config.yaml
n_layer: 9
head_dim: 32
d_mlp: 640
activation: "gelu"
norm_eps: 1e-06
init_std_o: 0.0592
optimizer: "muon_variant"
grad_clip: 1.0
Each number is 128 + 24 x the weight over the matrix's rms, rounded and kept within 0 to 255. Layers, rows and columns count from 0.

# layer 2 MLP up, 640x160, rms 0.117, rows 370-451, columns 120-159
[[118 120 125 117 141 110 102 115 111 112 138 113 108 114 142 133 165 164 128 126 130 117 149 149  99 151 122  86 144 110 147 118 146 128  94 130 149 128 176 113]
 [162 160 187 127 155 114 104 108 104 152 129 111 156 106 105 120 122  58 176 122 142  94 121 160 137 134 146 112  89 155 142 125  72 102  83 156 115 131 124  90]
 [119 130  70  88 127 137 167  88  84 146 101 123 114 134 123 115 137 154 141  92 104 123 118 151 126 162 133 158 135 155 132 121 147 118 165 132 160 150 141 105]
 [142 103 165 140 105 147 150 100  91 138 114 157 103 108 162 104  92 128  91 134 162 135 134 149 124 126 144 154 122 128 140  97 122  98 105 127 135 114 105 120]
 [140 124 120 104  70 118 144 111 148  85 161 124 167 112 124 103 161 151 160 162 115 164 116 110  69 116 142 140 136 157 118 124  87 115 166 127 128 133 141 140]
 [135 104 146 177 150 105 141 154 130 109 174 148 141 137 122  94 100 105  87 137 132 139 107 145 134 183 130  79 142 106 130 124  95  97 109 120 112 146 162 156]
 [125 131 145 111 168  93 147 123  85 161 112 138 151 165  92 149 138 124 137 129 136 132 116 133 111 122  97 130 135  97  87 116  79 113  93 154 148 110 122 113]
 [152 140 119 111 158  93 110 131 127 132 152 149 154 134 127 142 149 155 104 128 167 114 129 135 129 158 109 160 147  98 142 117 132 151 149 132 138 112 150 145]
 [137 121 159  89 160 139 121 128 110 107 135 132 128 149 191 142 139  81  84 120 136 120 100 130 124 126 115 151  93 133 138 131 152 136 134 140 131 124 133 124]
 [ 83 127 132 165 169 111 152 125  71 115 136 117 109 200 140 130 156 142 160 126 126 101 110 119 154  84 111  98 170 155 176 146 158 133 105 132 117 105 100 109]
 [146 148 153 136 127 111 129 110 124 145 104  97 177  75 113 134 141 118 113 105 165 175 132  82 134 120 153 159 115 145 150 129 166 128 131  75 127 115 122 178]
 [135 105 136 132 101 171 113 124 103 129 141 150 127 145 139 112 143 154 135 141 112  95 152 143  97 115 127 154  98 147 147 165 167 146  62 100 150 173 134 148]
 [107 127 134 108 119 162 115 123 121 144 153 165 139 161 145 103 116 106 139 134 111 120 128 142 105  63 110 128 139 154 123 105 145 127 122 145 162 131 156 158]
 [ 87 112 177 155  95 132 102 102 107 122 134 133 128 144 139 104 123 138 129 141 151 159 122 146 115  87 126 145 143 125 148 136 119  96 120 100 162 144  92  99]
 [ 96 144 138 114 109  53 118 124 129 156  98 136 161 128 138 116 126 108 179 130 115 174 130 147 123 159 140 169 163 164 133 120 153 138 108  96 106  91 108  99]
 [138 123 122 113 154  88 158 129 113  91 144 155 145 114 135 151 122 121 155 160 129 118 154 134 103 116 146 106 130 125 128 116 127 140 157 103 153 164 141 130]
 [119 129  98 142 115 125 130 146 113 119 144 134 114 124 105 157 106 126 142 110 130 140 106 112  96 162 151 135  98  81 174 131 133 135 116 124 114 154 123 143]
 [137 148  87  93  81 165 145 133  90 109 152 133 141 124 108 122  78 109 124 119 142 122 148  91 134 127 158 156 104 166 112 136 170 112 151 152 126 145 169 182]
 [105 119 125 127 155 142  96 151 135 132 184 133 135 149 146  91 132  99 119 164 170 154 127 172 103 126 152 136  81 169 128 100 109 173 179 166 136 156 129 127]
 [144  87 127  82 154 125  82 132 137 136 139 140 116 130 127 129  98  96 140 142 105 121 102 124 134 168 103 142 150  65 123 153 139 104 117 138 113 113  86 114]
 [124 137 117 117  97 121 148 148 110 125 155 116 109 126 121 149  98 140 188  83 148 120 136 144 139 151 184 131 104 116 116 107 135 134 112 122 148 150 106 126]
 [111 150 156 116 110 137  82 141 134 165 168 135 129 148 136 164 141 121 131 111 162 133 111 124 127 149 156 137 117  95 122 110 111  91 110 106 120 129 158 143]
 [117 101 144 149  98 153 169 113 146 142 127 165 110 110  93 114 142 108 150 142 117 129 135  89 113 129 155 126 154 165 143  89  84 120  87 151 117 134 160 124]
 [107  84 116  83 126  90 126 104 128  98 138 110  76 134 103 126 118 129 170  77  92 110 149  98 119 107 119 122 154 143 122 167 154 131 155 114 167 134 138 175]
 [165 132 100 111 117 142 167 151 153 138 106 150 136  83 124 156 142  87 149 157 134 140 101 111 136 143  93 127  81 123 161 166 129 162  84 151 139 142 105 152]
 [102 145 153 122  95 112 137 101  92 130 121 137 130 135 105 157 108 151 123 117 141 173 142 101  98 103 147 141 143 148 145 131 114 105 116 125 136 113 178 102]
 [111 111 148 131  93  76 138 185 109 149 180 132  99 146 130 144 169 102 121  93 118 122 140 142 124 126  92 123 115 174 166 131 125 161  76 123 132 104  94 169]
 [113 101  88 117 141  98 115 146 161 118 129 119 135 147 132 135  88 101 138 113 122 121 163 113 147 109  82 118  84 155 128  86 129 120  97 120 137 154 138 156]
 [119 101 137 139 156  56 102 128 113 136 124 161 114 157 108 131 101 100 138 154 167 131  85 130 100 139 136 123 129 107 157 117 140 136 129 148 158  82 158 130]
 [133 138 149 117  99 112 181 152 132 115 119 123 106 148 108 116 172 159 149 119 132 135 150 136 126 117 123 171 135 121 144 118 115 141 131 103 129 162 131 114]
 [128 163 136  94 122 114 172 132 140 122 113 160 128 180 125 143 147 120 103 110 130 184 139 138  92  76  82 107 125 156 112 149 193 114 138 128 154 166 119 156]
 [159  87 118 101 148 119 106 126 150 114 100 152 136 159 134 154 152 134  79 145 109 112 112 136  77 181 142 101 126 143  78 127 114  80 121 134 172 108 117 104]
 [144 119  82 166 135 157 112  53 158 162 122 149 157 133 128 126 121 129 131 105 196 155 153 163 115 133  78 121 157 157 127  79 136 156 169 127 182 157  98 161]
 [110 165 139 136 107 117 146 186 104  90 147 138 127 153 114 126 139 123 122  92 121 117 115 142 120 115  84 178 112  87 150 129 143 152 118 150 155 134 103 114]
 [ 76 123 127 129 102 132 135 113 144 152 131  76 113 118 178 144 161  89 123 153 111 130 133  93 126  83 101 133 143 118 116 107 140 110  99  89 144 143 147 124]
 [ 95 128 123 126 165 132 143 129 131 124 105 138 124  98 109 136 133 106 153 157 117  95 125 136 121 107 177 147 112 140 102 107  86 117 144 134 158  84 140 134]
 [117  92 163 159 114 108 155 128 123 136 127 115 145 154 134 125 123  94 134 114 124  82 131 109 101 117 101 134 158 123 148 133 125 121 105  99 137 174  95 111]
 [115  97  56 122 157 127 165 113 133 101 117 143 191 117 133 157 118 102 111 112 129 111 181 136 158 148 133 120 153 124 137  89 154 131 138 119 117 123  84 131]
 [107 124 132 119  97 142 126  93 140 138 134 122  76 108  96 110 148 136 120 118 113 133 131 105 125 144 127 157 139 131 118  91 121 136 154 119 167 145 101 126]
 [126 110  91 108 111 145 122 170 107  94 127  99 152  78 119 131 126 143 116 150 121 187 158  48 153 148 165 173  92 113 162  85 127  98 156 180 164 140 126  96]
 [121 122 159 161 141 167 136 118 137  99 137 109 137 141 147 113  99 119 103 146 136 130 114 116 100 138 103 109 136 119 129 119 124 101  95 105 111 168 119 122]
 [135 139 150 151 153 155 145 176 126 132 146 113 148 138 138 147 128 101 176 124 146  71 116  93 108 107 130 109 108 137 143 154 154 138 120 144 112 104 123 105]
 [101 110 127  99 121 145 154 153 124 149 135 129  83  89 107 113 114 162 155 128 113 137  99 122 136 116 120 143 192 118 109 122 144 102  97  92 159 114 174 169]
 [118 111 125 112 124 146 128 134 114 125 163 100 113 133 133 110 163 129 127 113 153 132 164 151 166  99 152  92 123 135 140 136 130 174 131 161 145 171 113  87]
 [ 73 157 136 124  86 108 147 137  95 114 139 135 121 108 111 107 161 132 129 175 114 112 122 133 138 129 155 142 126 111  89 109 151 162 104 146 116 151 133  82]
 [160 119 172 136 100 131  86  73 141 124 148 125 132 151 141 113 127 131 113 110 172 158 108 113 167 146  84 108  95  82 134 135 127 134 134  89 154 152 120 126]
 [128 154 125 110 164  84 110 147 116 143 179 119 151 134 131 108 163 115 126 119 123 113 141 152 150 118 161 110 140 106  93  99 138 133 129 137 161 185 120 119]
 [122 151 130 138 131 113 115  86 120 192 159 170 115 117  99 153  85 149 121 144  84 176 135  90 113 141 156 127 152 132 121 131 109 123 146 164 138 129 174 154]
 [126 176 130 147 137 111 125  99 142 132 160 163  81 114 126 115 174 123 114 107 171 127 140 145 128 138 131 173 114 103 146 101 136 165 167 126 153 124 132 138]
 [ 76 138 121 100 106 126 127  97 119 155 113 166 110 125 129 124 118 123 135 111 123  88  89 130 134 116 113 161 131 167  88 141 156 119 163  98  92 149 153  82]
 [116 125 165 140 128 144 160 141 190 155 143 125 129 125 117 161 108  88 145 110 159 176 103 151 112 152 183 120 129 148 120 132 151 151 107 132  94 187 100  96]
 [128 123 138 108 101 107 148 133 116 166 141 142 107 143 115 174 148 137 101  83 111 109 147 149 109 128 121 124 128 138 130 101 164 141 112 139 121 144  93 147]
 [124 116 160 143 118 155 153 121  88 164 119 137 149 105 114 131 126 170 107 104 116  58 122 102 127 129 133 135 164 148 123  97 156  88 108 118 157 125 115 141]
 [114 131 151 144 142 130 172 110 105 119 124 179 115  78  89 109 112 179 102  59 119 120 104 109 116  70 160 131 122 141 162  98 108 148 121 138 137 139 119 116]
 [127 128 107 141 149 171 148  76 151 107 127  95 144 151 110 162 133 115 115 120 135 171 107 121 121 101 106 159 113 138  84 139 140 112  95 100 147 114 162 128]
 [145 135 182 128 124 117 104 107 129  95 105 146 126 123 135 109 126 137  85 143 125 178 109  81 154 142 130 107 112 121  95  95  94 140 116 128 140 106 132  78]
 [133 124 156 130 110 144 108 161 131 160 109 123 137 149 155 122 116 117 112  92 114 127 150 132  97 100  96 133 142 157 102  75 110 131 117  94 168 129 102 126]
 [108 143  93  98 163 109 145 169 114  97 153 126 116 133 132 145 112 116  94 125 152 150  95 114  81 146 103 110 128 127 117 135 141 135 139  88 147 128 148 170]
 [136  65 165 132 127 125 106 137  93 149 138 152 129 150 122  93 127 164 125  94 175 105 104 118 107 126  86 159 112 112  91 139 119 124 125 141 123  79 107 121]
 [191 116 113 119  97 118 125 150 142 129 153 117 126 123 154 140 112 130 108 162 155 130  76 139 139 139 105 145  79 184 133 126 156 102 101 125 118  76 112 158]
 [131 120 107  98  74  92 110 130 151 127 190 133 136 176 137 125 144 115 131 151 111 118 111 152 137 126 150 175 140 140 100 117 133 116 132 156 133 109 132 101]
 [132 130 152 145  92  95 160 134 107 106  94 161 104 157 122 123 138 150 133 122 129 166 101 130 165  78 193 137 114 121 158 111 162 129 141 135 137 124  73 127]
 [146 137 133 151 143  89 108 135 127 123  80 166 141 127 144 107 141 130 144  96 109  98 119  79 126 120 114 110 162 132 105 114 134 126 118 148 143 162 151 123]
 [138 190 103 129 142 127 179  80  90 124 152 135 145 121 152 130 119 166 128 162 148 100 107  95 117 186 118 155 117 130 120 120 149 147 116 108 167 154 100 153]
 [ 92  87 126 166  89 122 159 150 125 116 126 109 151 116 148 134 152 137 159  75 107 125 126 121 153 114 117  78 157 141 150 136 132 111 144  93 145 109 162  85]
 [164  93 143 151 102 140 165 131 113 135 152 134 158 101 114 162 135 122 136 150 151 108 127 122 124 112 101  90 170 139 108 127 143 107  96  90 107 164 150 138]
 [145 151 117 135 169  75 138 124  92  90 125 115 129 153 107 120 177 128 156 132 113 154 171 153 111 149  90 124 113 137 108 128 141  62 133 104 133 151 150 175]
 [123 137 152 105 144 184 124 117 130 106 156  94 149 150 131 161  90 109 122 171 134 135  96 145 104 151 110 118  76 177 117 126 115 111 151 103 123 153 159 137]
 [141 161 139 117 150 145  74  83 122 136 141 164 109 170 105 119  97 124 153 147 111 125 116 154 104 130 104 163 132 180 131 150 154 162 142 155 126 105 111 131]
 [132 146  96 153 101 108  99 113  70 123 102 155 129  92 153 158 175 102 109  97 150 157 186 157 112 130 156 142 101 143 164 108 128  55 167  83 111 155 133 132]
 [ 95 132 135 140 118 129 136 129 127 101 135 121 128 127  98 129 108 130 151 129  75  82  93 106 107 125 101 109 125 151 133 112 126 132 137 173 122 127 124 175]
 [123  85 115 177  88  80 152 135 138 122  83 129 116 108 102 137 124 122 153 130 115 144 100  86  71  79 105 153 137 101 134 131 148 129 140 142 154  87 125 143]
 [136 102 127 162 105 140  97 148 153 128 159 154 143 116 141 142 128 141 110  78 148 118 105 155 134 121 101 102 163 102 116 170 131 109 159 142 138 116 115 112]
 [108 100 104  94 145 146  69 133 152 127 166 153 124 180 141 152  98 112 123 161 139 121 138 149 146 185 118 156 113 128 106 123 127 148 102 163 146 148 128 135]
 [165 102 142 128 167  97 141 134 141  92 121 134 134  94 107 139 159 128 133 137 163 125 128 158 131 113  78  96 183  96 152 186 137 105 151 124 112  94 133 112]
 [168 110  83 116 138 127 114  89 177 104 146 123 113  91 135 158 137 119 137 123 119 127 123 155 140  86  86 161 156 162 142  79 131 112 177 154 129 141 117 135]
 [159  89 120 116 125 127 154 143 107 156 125 132 127 154 164 109 149 152 162 133 119 121 125 142 160 132 126  91 162 164 164 125 153 152 124 120 116 124 127 107]
 [ 97 141 124 123 104 155 119 127 110 112 120 143 148 121 138  89 113 133 158 143 103 140  86 115  75 142 133 118 152 163 163 115  98  82 131 112  94 132 110 157]
 [124 142 137 112 143 136 145 129 138  94 100 122 150 128  99 126 153 128 119 127 142 123 148 138 104 154 100 144 104 117 149 139 134  93 104 125 156 124 142 134]
 [142 100 148 185 126 116 158 118 159 102 100 131 166 123 142 110 129 142 110 147 159 142 126 161 142 163 150 165 127 114  81 115 109 124 164 170 122 139 114 140]
 [123 117 138 143 108 108 110 135 126 117 146 154 156 145 169 103 113 168 140 112 121 126 114 105  88 121 131 175 110 149 123 112  66 152  93  82  97 126 120  93]
 [ 44 127 137 137 124  94 146 108 181 140 162 100 169  67 107 123 144 134 141 199  75  94 122 147 121 161 126 167 125 134  95 157 106 128 104 125 175 178 122 158]]
# layer 2 MLP down (transposed), 640x160, rms 0.0608, rows 370-450, columns 120-159
[[132 117 124 132 110 131 166 111 108 143  63 146 143 128  92 165  83 139 164 112 126 110 128 135 160  49 131 167 147 104 126 139 126 152 146 202 126 145 128 132]
 [116 112 151 116 133 124 166 144 142  96 157 189 135 117 165 123 162 134 107 181  90 137 133 168 103 137 112 142 126 109 164 135 115  71 165 146 122 133  83 114]
 [ 52 134 171 132 125 149  87 119 104 144 162 147 113 124 128  96  81 144 146 154 217 138 121 140 106 147 114 177 126 114  76 129 122 124 135 111 143 113 108 148]
 [132 128 102 130 107 151 128 139 138  51 142 104 126 126 146 138 123 114 142 117 133 147 109 121 108 177 185 160 160 146 141 145 148 121 118 170 141 122 169 126]
 [134 141 104 137 115 165 150 136 159 138 111 123 108 122 118 113 155 120 137  81 118 107 145  96 149 167 180  92 133 104 115 157 111 128 121 150 111  91 166 108]
 [135 161 129  99 126 175 104 116 119 102 103 122 131 146 132  98  96 109  80 135 134 145 135 164 144 128 170 174 131 143  87  96 103  99 125  71 137 121 104 148]
 [148 133 126 115 123 103 101 133 117 138 134  97 104 114 101 132 147 112 112 132 125 128 108 158 149 137 138 110 148 109 138 113 156  82 133 105 118 131 110  84]
 [164 144 139 116 112 116 111 146  90 130 106 123 122  99 190 100 145 136 171 113 145 108 128 157 128  97 102 169 123  90 123 137 108  92 124 115 116 130 164 122]
 [171 112 134  99 133 163 103 152 118 119 144 136 148 127 140 142 122 161  93 126 163 110 141 121 192 145 166  90 114 129 136 120 117 105 112 106 111 108 109 143]
 [141  75 120 133 126 132  96 152 115 163  73 157 139 112 112  56 100  84 133  97 128 152 143  95  95 140 122 186 125 116 129 128 103 152 175 112 152  95 143 182]
 [110 157 134 193  76 153 135 146 144 126 128 128 159  83 126 123 129  96 109 161 104 117 164 145 115 107 161 142 128 134 112 155 163 143  90 126 170 159 101 115]
 [129 147 157 151 153 160 116 157 133 139 115 141 105 138 116 123 153  90 160 158 132 105 134 181 105 108 128 150 145 114 136 131  90 132 127 126 119 132 138 128]
 [128 124  97 156 113 129 137 147 107 147 155 148 115 110 118 131  74 139 163 131 137  99 196 140 104 163 140 142 161  87 111 150 125 145  95  92  87 130 165 113]
 [153  91 130 121 122 128 141 147 166 145 150 119 101 146  97 103 126 147 166 156 139 103 103 122 108 139 141 137 136 101 126 140 156 134 102 169 166 125  72 122]
 [127 112 109 110 138 136 149 108 114 105 146 135 100 121 125 131  86 123 113 141 107 128 134  93 144  94 128 136 121 128 134 124 121 134 144  89 132 135 150 129]
 [141  94 124 129 109 146 121 143 153 148 138 114 122 125 128 143 141 168  99  95 143  81  90  82 109 179 155 140 147 109 137 182 100 111 127 104 129 131 133 124]
 [145 129 156 149 115 131 156 152 136 106 143 107 108 110 135 105 128 143 149 107 101 133 129 100  98 131 129 168 160 177 136 125 145 109 137 133 126  92 133 120]
 [155 157 112 147 112 156 118 109 100  88 136 100 150  93 110 126 141 155  80 169 130 151 129 131 148  99  90 142 145 151 123 102 107 123 131 119 151 150 113 141]
 [152 150 103 126 133  91 112 101 145  92 123 107 108  99 172  85 121 139 111 107 127 103 195 139 146 124 120 116  95 160 123 162 148 111 163 116 125  98 136 117]
 [149  86 106 108 108 137 164 136 153 100  86 110 140 163 161 143 150 122 156 127 167 126 121 119 133 128 147 157 152 136 131 111 136 136  86 138 122 121 182 120]
 [128 124 136 126 131 101 151 138 119 175 181 132 129 107 116 103 110  87 155 145 140 157 136 142 129 164 121 156 126 106 166 145 149  94 106  88 145 147 166 152]
 [141 174 152 106 106 115 108 105 124 139 126 139 161 100 152  98  76  88 131 101 131 139 118 115 119 126 128 148 113 117 139 109 141  53 112 121 114 114 152 165]
 [149 128 126 118 108 107  88 106 137 121 133 143  86 124  86 156 132 125 119 144  70 154 132  84 158 104 133 103 153 158 109 102 180 144 105 128 132 174 145 139]
 [143 126 150 125 128 115 171 120  91 114 151 126 122 112 145 129  70 177  74 123 166  87 120 126 152 170 130 162  81 104 115 125  87 158 134 124  66 123 136 142]
 [124 149 144 144 160 106 139 165 111  83 146 187 140 118 155 109 129 152 166 129  62 143  91 123 129 159  94 102 115 132  69  85 135 131 158 101 130  94 144 131]
 [101 116  81 124 136 121 143 142 154 145 125 157 142 172 128 150 136  89 161 132 134 114 115 109 150 145 121 103 133 103 152 133 167 146  88 146 114 127 106 114]
 [159 139 130 133  96 127 181 102 170  99 112 142  95 164 114 142 129 104 116 155 127 120  89 135 121 154 147 113 115 115  80 145  91 123 136 152 141 100 140 142]
 [132 119 114 153 111 144 158 123 154  97 148 107 154 111 132 131 146 151  59 110 141 104 107 171 105 116 145 117 196 141 131 120 153 103 139 130 135 130 105 134]
 [132 112 103 124 129 134  86 153 116  89 146 116 108 169 166 149 149 145  76 116 130 122 141 106 165 150 123 136 109 132  86 146 126 107 149 157 123 108 107 144]
 [109 131 112 147 160 158  87 107 117 139 100 121 147 107 131 174 152 106 118 100 101 135 104 164 161 136 132 146 126 133  91 147  76 128 141 114 132 177 122  97]
 [133 122 141 161 110 103 143 139 113 182 173 145 118 101  73 125 105 110 112 148 152 171 132 159 133 134 139 118 112  78 111 110 115 166 155 124 134  97 124 180]
 [149 148 136 120 159  99 149 117 130 159 108 133 110 143 107 119  89 170 172 111 144 149 114  94 146  81  78 158 128  91 154  93 117 129 110 102 103 138 114 127]
 [117 155 156 145  72 157 109 151  61 175 131 113 123 135  98 108  52 111 126 156 112 147 164 144 155 126 115 152 136 104 103 164 131 132 144 109  88 123 147 138]
 [141 124  74 100 144 153  85 110 134 136 169 112 102 157 153  97 105 171 128 121 123 157 133  53 104 143 146 132 124 100  90 109  82 167 149 159 162  91 106 126]
 [ 98 106 147 126 192 137 116 132 153 114 134 174  95 159 107 169 144 130 158 155 136 137 104  94  95 118 134 102 132 113 106 121 162 153 141 150 135 128 126 106]
 [118 112 148 155  98 166 154 141 146 154 147 121 130 119 153 124 145  62 111 159 125  90 125  92 105 130 141 108 155  88 145 135 104 153  91  64 123 112 121 134]
 [127 134  90  77 136 105 146 141 113 106 145 141 117 132 101 137 191 136 111 146 152 153 110 117 165 147 116 138 109 148 185 106 169  86 153 158 131 140 114 123]
 [143 118 146 108 131 119 132 111 128 121 148 139 123 143 104 150 116 128 140 140 159 138  88 161  38 118  79 112 115 114 164 110  95 175 155 157 133 126 143 155]
 [194 140 125 125 150 125 113 109 126 126 140 129 183 176 156 124 170 125 188 108 132 109 109 149 167 161 114  91 166 117 170 121 109 135 100 128 161 143 152 123]
 [158 134 158 125 149 137 127 192 154 109 132 140 162 171 119 121 120  87 179 126 137  97 135 133 121  82  95 110 117 124 124 111 146 108 128 121 134 108  90 135]
 [136 170 102 144 164 127  98  82 132  85 106  82 124 110 129 130 165 137  95 122 148 124 138 151 119  98 183  62 145 141 117 136 102 115 116  85 135 154 205 121]
 [132 132 112 121 106  90 144 142 166 133  97 128 170 128 126 142  83 143 165 155  98  82 151 107 175 142 126 155 105 132 133 135 147  92  96 125 143 142 163 153]
 [166 131 177 150  82  97 136 121 120 150 120 110 162 167 104 175  98 130 130  79 174  77 141 138 156  98  84 120 138 192 123 152 108 175 107 151 168 116 124 148]
 [113 165 165 107 162 128 113 131 102 133 135 156  62 115 171 119 128 125 124 155 100 159  83 104 127 148 114 111  96 131 106 111 105 132 139 105 146 114 165 134]
 [101 154 107 117 138  90  83 136 154 133 154 111 123 149 108  89  92 141 127 132 153 158 111 117 136 116 153 135 148 154 128 124 147 135 158 100 124  72 142 146]
 [136 125  65 163 117 138 144 114 129 100 124 123 141 108 127 134 114 151 100 138  89 125 121 113 108 145 112 150 123  94 147 122 139 151 150 141  94 133 112 152]
 [118  88 105 134 131 132 171 139 121 151  83 144 146 127 126 171 133 147 106 133 158 105 106 111 135 149 133 152  91 134 146  92 125 116 139 132  98  79 122 140]
 [ 96 108 133 101 115 160  50 149 115 153 117 116 133 131 173 121 147  91 144 148  80 158 130  83 144 105 110 108  54 137 111 132 127 153 125 110  94 118 135 117]
 [140 105  80 139 102 125  97 123 126 123 105 126 148 122 123 146 116 140 131 157 132  88 149 135 112 123  88 102 150 127 144  79 126 134 140 161 147 151 120  86]
 [146 122 117 104 122  62  92 124 116 143 146 115  94 147 127  78 109 182  96 185  99 137 121 157 130 175  95 175 133 123 162 125 174 109 105 126 125 119 126 116]
 [122 176 101 125 143 113 124  90  93 156 136 127 115 123 147 132 119  98 141 150 140 132 123 109 134 159  91 132 155 101 106 119 113 119  97 108 127 137 157 118]
 [135 142 112 137 145  77 125 121  92 129 119  91 133 104 138 119 155 203 119 155 166 122 131 139 121 117 154 134 135 103 144 116  85 137 129 103  91 153 117  92]
 [115 156 134 149 131 156 122 138 139 147  74 134 142  80 158 114 131 116 124  97 151 131 163 139 123 161 111 196 170 151 146 101 119 102 114 125 152 125 106 121]
 [103 165  98 117 127 124 140  80 120 132 147 125 152 147 116 113 117 104 147 149 116 130 189 131 123 173 109 145 141  87 137 120 175 157 117  77 144 118 122 160]
 [125 153 148 157 138 116 115 105 134 168  95 146 119 109 109 116 141 140  98 130 156 143 122  90 145 120 108 144 134 102 122 100 120 111 146  69  81 135 103 116]
 [112 151 162  76 158 143 122 141 105  99 133 151 137 148 154  89  68  93  64 141 153 128 151 148  94 131 153 146  99 102  78 128 175 106 114 107 101 136 136 151]
 [162 152 156 146 141 150 136 149 118 127 112 121 109 101 130 168 128 105 139 158 137  89  98 106 109 115  83 108 128 141 100 141 123 111 129 122 133 147 119  97]
 [135 140 150 122 127 143 102  85 198 137 118 124 127 156  96 117  88 102 155 116 140 178  83 123 141 101 104 145 144 140 121 113 113 108 102 137 171 125 100 118]
 [126 130 146 111 104 112 120 118 130 127 113  99 114 144 145 109  54 130 147 113 124 106 133 106 126 126 137 120 112  75 140 103 123 119 165 150  83 163 117 139]
 [ 86 146 144 150 114 150  96  92 111 107  95 132 147 103 105 133 168 110 122  89  79 143 128 120 128 126 179 119 164 144 158 147 110 150 123 151 115 128 150  98]
 [146 119 156 109 107 139 134 147 112 109 131 103 133 138 152 149 130 155 185  80 154 148 105 144 128 116  95 101 140 118 123 154 108  96 140  98 123 148 151 138]
 [147  95 150 117 134 131 100 116 119 143  92 141 121 104 158 127 131 133 149 189  78 103 127 139  94 158 108 132 131  79 146 123 105 158  66 133 119 146 141 146]
 [109 157 125 130 135 102 115 124 162 120 126 119 108 164  84 127 124 129 163 133 128 126 122 117 112 160 122 145 113 123 107 117 104 118 113 130 112 148  97 124]
 [102 100 125 163 152 111 136 158 109 111 146 123 140 147 143 123 146 112 181 115 154 131 159 122 124  92  70  98 138 124 107 116 161 136 111 103 105 117  87 154]
 [174 171 148 119 140 124 110 135 145 115 136  99 121 141 140 114 192 104 133 139  92 144 102 128 119 112 109 137  74 163  63 105  87  95  94 106 150 131  92 128]
 [137 120 153 140 134 100 169 154 128 107 141 132  60 155 125 141  94 142  96 134 138 109 153 119 143 142 182  99 151 157 117  87 125  95 164 121  85  85 166 160]
 [105 163 153 159 127 145 168 171 168 152 116 135 123 115  90 194 154 142 133 126 147 103 140 128 128 165 167 121 116 149 173 126  68 151  73 136 140 191 142 135]
 [125 139 127 139 149 111  86 101 126  67 201 141 125 106 109 137  86 120 111 119 133 122 147 134 141 139  94 120 128 103 110 128 135 146 146 165 122  77 105 125]
 [132 126 115 143 111 145 135  94 115 111  78 143 145 136 133 111 110 130 149 118 134 131 103 138 130 145 127  99 134 112 147 142 155 129 162 141 138 120 133 124]
 [172 140 145 109 103 128 101 115 172 117 120  88 119 116 111 112 133 125 140 121 111 142 127 113  91 106 135 149 107 119 118 120 144 144 155 118 107 171 134 117]
 [123  81  93 141 109 102 103 102 137 157 107 157 124 123 133 135 100 132 152 122 104 153 142 134 124 139 104 116 111 109 166 139 127 143 116 152 165 127 134 143]
 [133 114  95 117 135 133 112 157 120 116 152 136 127 131 156 157 106 129 153 155 118  97 131 106 125 160 155 119 126 110  97 102 111 133 141 133 127 138 100 123]
 [148 130 131 153  97 140 108 119  94 181 129  93 128 131 128 131  81 133 148 118 111 132 153 151 126 128 159 172  95 156 145 132  97 140 102 134 114 139 111 133]
 [131  70 114 100 107 121  80 110 124 129 119 122 115 104 154 105  98 134 108 165 100 139 157 139 103 126 101 140 162 135 117 144 191  90 106  92 148 134  99 153]
 [149 120 130  77  98 161 111 104 109 139 102 149 149 130 131 117  65 142 132 131 148  79  92 171 130 106 115 140 122 114 154 112 158 174 162 103 105  96 149 104]
 [128 120 150 145 134 139  85 126 111 152 123 116 112 127 121 134 164 151  95 138  83 101 132 139 151 103 178 150 136 125 121 106 151 132 161 153  98 103 128 129]
 [136 160 129  81 152 151 117 143 171  95 140 122 155 138 148 120 100 112 107 155 107  96 125 101 145 201 157 147 115  96 135 143 109 125 146 136 125  98 142 122]
 [164 133  91 142 170 128 146 102 143 132  95 115 181 148  93 131 146 143 148 124 120 141 138 107 149 161  72 140 115 141 167 110  86 161 153 149 149 107  77 152]
 [171 132 165 193  94 144 138 141 139 105 148 128 113 133 100  95 109 100  63 150  99 124 109 120 151 122 163 163 116  82 140 129 124 159 138 138 140 158 168 114]
 [144 102 126 126 187 124 139 117 160 187 119 164 112 125 110 148 178 114 166 116 169 143 155 111 110 100 141  84 184 127 162 103 137 129 114 113 116  91 124 132]
 [140 134  82 128  72 157 133 127 129 136 113 136 122  99 117 130 128 143 126  99 173 117 144 107 101 140 129 115 148 152 145 146 152 132 124 148 129  86 151 165]]